{
  "num_hidden_layers": 15,
  "hidden_size": 256,
  "num_attention_heads": 3,
  "num_key_value_heads": 3,
  "head_dim": 128,
  "intermediate_size": 1024,
  "vocab_size": 5558,
  "hidden_act": "squared_relu",
  "norm": "rmsnorm",
  "norm_place": "pre",
  "norm_eps": 1e-05,
  "positions": "learned",
  "qk_norm": false,
  "attn_scale": 0.0884,
  "bias": "none",
  "tie_word_embeddings": false,
  "parallel_block": false,
  "extras": ["some layers without attention", "local attention windows", "hashed n-gram embeddings"],
  "init": "normal",
  "init_std_qkv": 0.0436,
  "init_std_o": 0.00796,
  "init_std_up": 0.0436,
  "init_std_down": 0.00796,
  "optimizer": "adamw",
  "learning_rate": 0.00142,
  "beta1": 0.9,
  "beta2": 0.98,
  "weight_decay": 0.15,
  "lr_head": 0.00901,
  "warmup_steps": 372,
  "schedule": "wsd",
  "decay_fraction": 0.274,
  "decay_shape": "linear",
  "final_lr_fraction": 0.0,
  "batch_tokens": 65536,
  "max_seq_len": 2048,
  "doc_mask": true,
  "train_tokens": 277600000,
  "max_steps": 4236,
  "dataset": "wikipedia_en"
}
Each number is 500 + 40 x the weight over its row's rms, rounded and kept within 0 to 999. Layers, rows and columns count from 0. Numbers have three digits each. The size before them is the row's rms in percent of the matrix's.

# layer 12 attention key, 384x256, rms 0.059, rows 209-251, columns 64-127
092:501579472486443537524515524538513499499469496486521546553540475493522514506492495503502511498498391548529513497599456492520482454481470488496475502468463497351543481527544463561443461494493524
109:481505505524470506562493530477428475488557512418456418443398513492536548469448549463490494500497599502486522464447561488492445512511543494555467511482497532614488495486481498406509527528488543
103:540506514539467603500457525485509473436450508436545510578465472433560524553443555518487476515535470531521530487553525502514494414445528507535528504439498532433492475495577470467505451473505487
109:459506469483519486515541429513540464471482568480517503504522472518499493478537471597454474490447518476500498498518462533536531449508538457558505518488441553429516444532542561468473457559507488
103:507527537469341536515444526493516484486498407476474514526467502437571575446448471573533501504527481538485492518550494505520517398530475492482480545459550543496482471433512467490515447528477504
097:540543555525413487485502461472526513478529407526491550505504509470507518484512434624483522509498455516538543528506486459514603406504494483481547576486524572438519534390502447456515492460464529
105:398500477498584513523487481549458523537466552498480435502499507595443454529524518486514528524491555495515553580512515526522481488494564501531495456522524519503513554456442502485428505525520498
087:571492474518398511496499454538526476483477488461491593515486493479479496476498453525494489516472399549509534492535489507536489409472504508465530498461447496412503421485549438516477463542486448
086:471485500473538575524483522519473560520536507476466563511464507536528459510427518508452525483551500465478497541475579515498559557503527533544427482587554489480496525542483411547471507435511563
082:451542506414504459517514512513478535519457448504485494507460478533511524466468429592435529504529423520553519444541474552478517427516478495486448597481545482501493494454531439546481487496493527
100:529486515488538458528509524494457562468534407504574510530537540440531479530520480532586556512479460524527487465551499470532450499550467541440486449436460496522517548576540543547518498539501485
096:474589496549530456483521518559459536428508509519441447459473492545466479478552600446517461524495525581487517497426436494453417632497534534555490477555494490588468533526438526488544510492463480
114:495517564450444478596454562494487518428519419476487452483436525451506518486503461508526563499523426558534559470513487505484510503504534485422511508492478511582439560471409423534490487486501531
105:541473481533538540583523461463507424537470575433466542517538518540551521501496484522504508492473549492433452513551551482568534471474537476600511443434575518365473398468613475502502467501515570
132:517449502559432504385470475467505444586510539486427538482518454549551574466449558522473449527526568447453499466493517419539521516498442497561469549554534492498476415489570528456502499509476551
103:493463464471473514499508478466513452475459504445553525489499451429521512460463403583464506494515517478512464479506525522511527438504505521555527534434558527464486397505585494416574472542489495
113:506494490486531481521438506471506580476575475514507456506536569453419514496514469427494545456541471494580461545509526522476520514525479530447489466432475581439483560471454488476507509468465497
105:596473533550449502487454513501508511495592504467530497553494509502477496480489545383489517495552461489481477525454522452472473572485482515483491482453458502431475544514524499490547539443488495
109:510424476494512491444520418472492517491480559484481518495518472527515506536522555477493488480469507483511494407434425509488468555507515482479501457606493445538547420545476595583450472532555506
105:481566466467409488497525514528490471462525487464451524520480489471524519485505448570466518535485462606483567523504514462592445435484472499486460562420464553515510513456520479461476439463511507
101:503530520563299542464496565504497474477573443453471502555432507507507571488418558468463481507553430563548515503507511430461474499511445540434476531483467409539428552425408452512458528504482485
102:554546453507424526506538513515493486573455519472486555511498470524510488576526510468523504483483389582443528492529468510486502483494462532467441513541495425385491511474530424601469524493504530
099:408552546456596493479480495488539519477547522565467466476549550549480467478557482615478603521486580450539514578451494494505537522534541459484522544545555560511506551454488498457490502490492497
081:484543503492413526506469527512502513460454443475515508557434507483580546535520451549503517507479414465530502516561501569476563450526485507519428567480489493490491474515504425581477491516473547
097:508534490536473531499492514513451498488498525473497456511497513518460511463507545452523489483499485620469512467420437455537443492476504536462494472471443521493508495519455561462544495497499481
122:513479479504553443499498497487452578517497527459472492540492498532494459520492575433531515466491481529477504482455465471499454609521499494449479442544421469518541453583405553574483510490532533
124:503469495519497564470472580519471427514454511451448465555419483573571572494468514434471447542537533517431549483479552495501437488428501448592439504534510499571437387490485541543470458571498515
105:549518499536444508501480508497491493508469497467516533581489461527540525551510583446547456498494377530521531453545423503545502460414487505493450507483479503477496496485460478578472465464516532
127:482516559451525488565512564520463590427556400527515462498470569491464485479514478447521552481533461534509489506429468523487485552506519513426504500520463469538483534506364500588482484479514488
085:497447521498528479464529559491492517528497505549517496521507489499456422540504537431527518499484525500484493489424466490541457573503472480435460488509487465587531540555472583501513519515495504
090:539497424486589489543519484496477523481497573456535420501475485472466436482534484477529505486443483559547475461422420551526456507458600483494600420462501463439495456577522557468506462517535460
109:489509489502536508515459526514524507465460538488491468493473486545468506463594452494516501502487544517511514482543494594503479471513507467562501465432539558541420491456517491488503432580509428
114:488486442548522429465568460504454533514527507552503488526518462533480456543535498513493486509471483527504522498434514453530405573557479487471462515496471482600614491557500546524489508487496500
087:553468474548577472491507484510501462560498566522464523516546495534493455503449571410545488530436551479459502505451507404564426593447502452497511451514454514507530469521499581473487502524497524
112:430484499523506516479512444535518536539452534544524470504552506570528494517523542511493511528446488440465504560494495466498482502511529479529522502564535473482577525541534546506429541460511507
093:551540437497477477505516496450471538501486492434472510492458492472507492495482456572468537502447441585455563415520480532526506449519508539499473547457459511485498446477491471470501527509524518
087:483470494514522494430516476503487533512467573605537491509598490489496530505520503551563486469465580481574443485529493546511506462566493499492554459475532595507547564501563575456570496504460444
096:542531504491426489483494483459530470538501460507467539497510500445497501511504437605479507473501492479565457472599474546465552479486410539436476516461484430431470477462478460498497494538483429
103:543498493490442426513507455495575392557509514485472550478551453511509553469491439555488521466465499495496476450582466480479600457502430483508524511494525507430489386450572454499483502513503548
098:477518545539458485481554442429508442507533465481484511440470548435534451477455481560456507471491566425471503545464551457527569478484527502536518593515524511464473451424509453402568542477510553
099:485416471493600455511519516501452536465544495506483496466524563492425436466501458481550545447454527471531494490457451558500473551536535521442503431515496519578500506483464562545507493563499453
094:542508489503430578533443500521506460550450488454477523582455479550511514582461500473523443505477444513441522500611550525466530463472513514495411512540490479434450468445496402546456468480498508
133:489508485528485425546522474521543478543477534522438514526531474543425522532548518548528509474438466534493513552563487478496542445511472484473465565525496500517497600415469443540457489490483528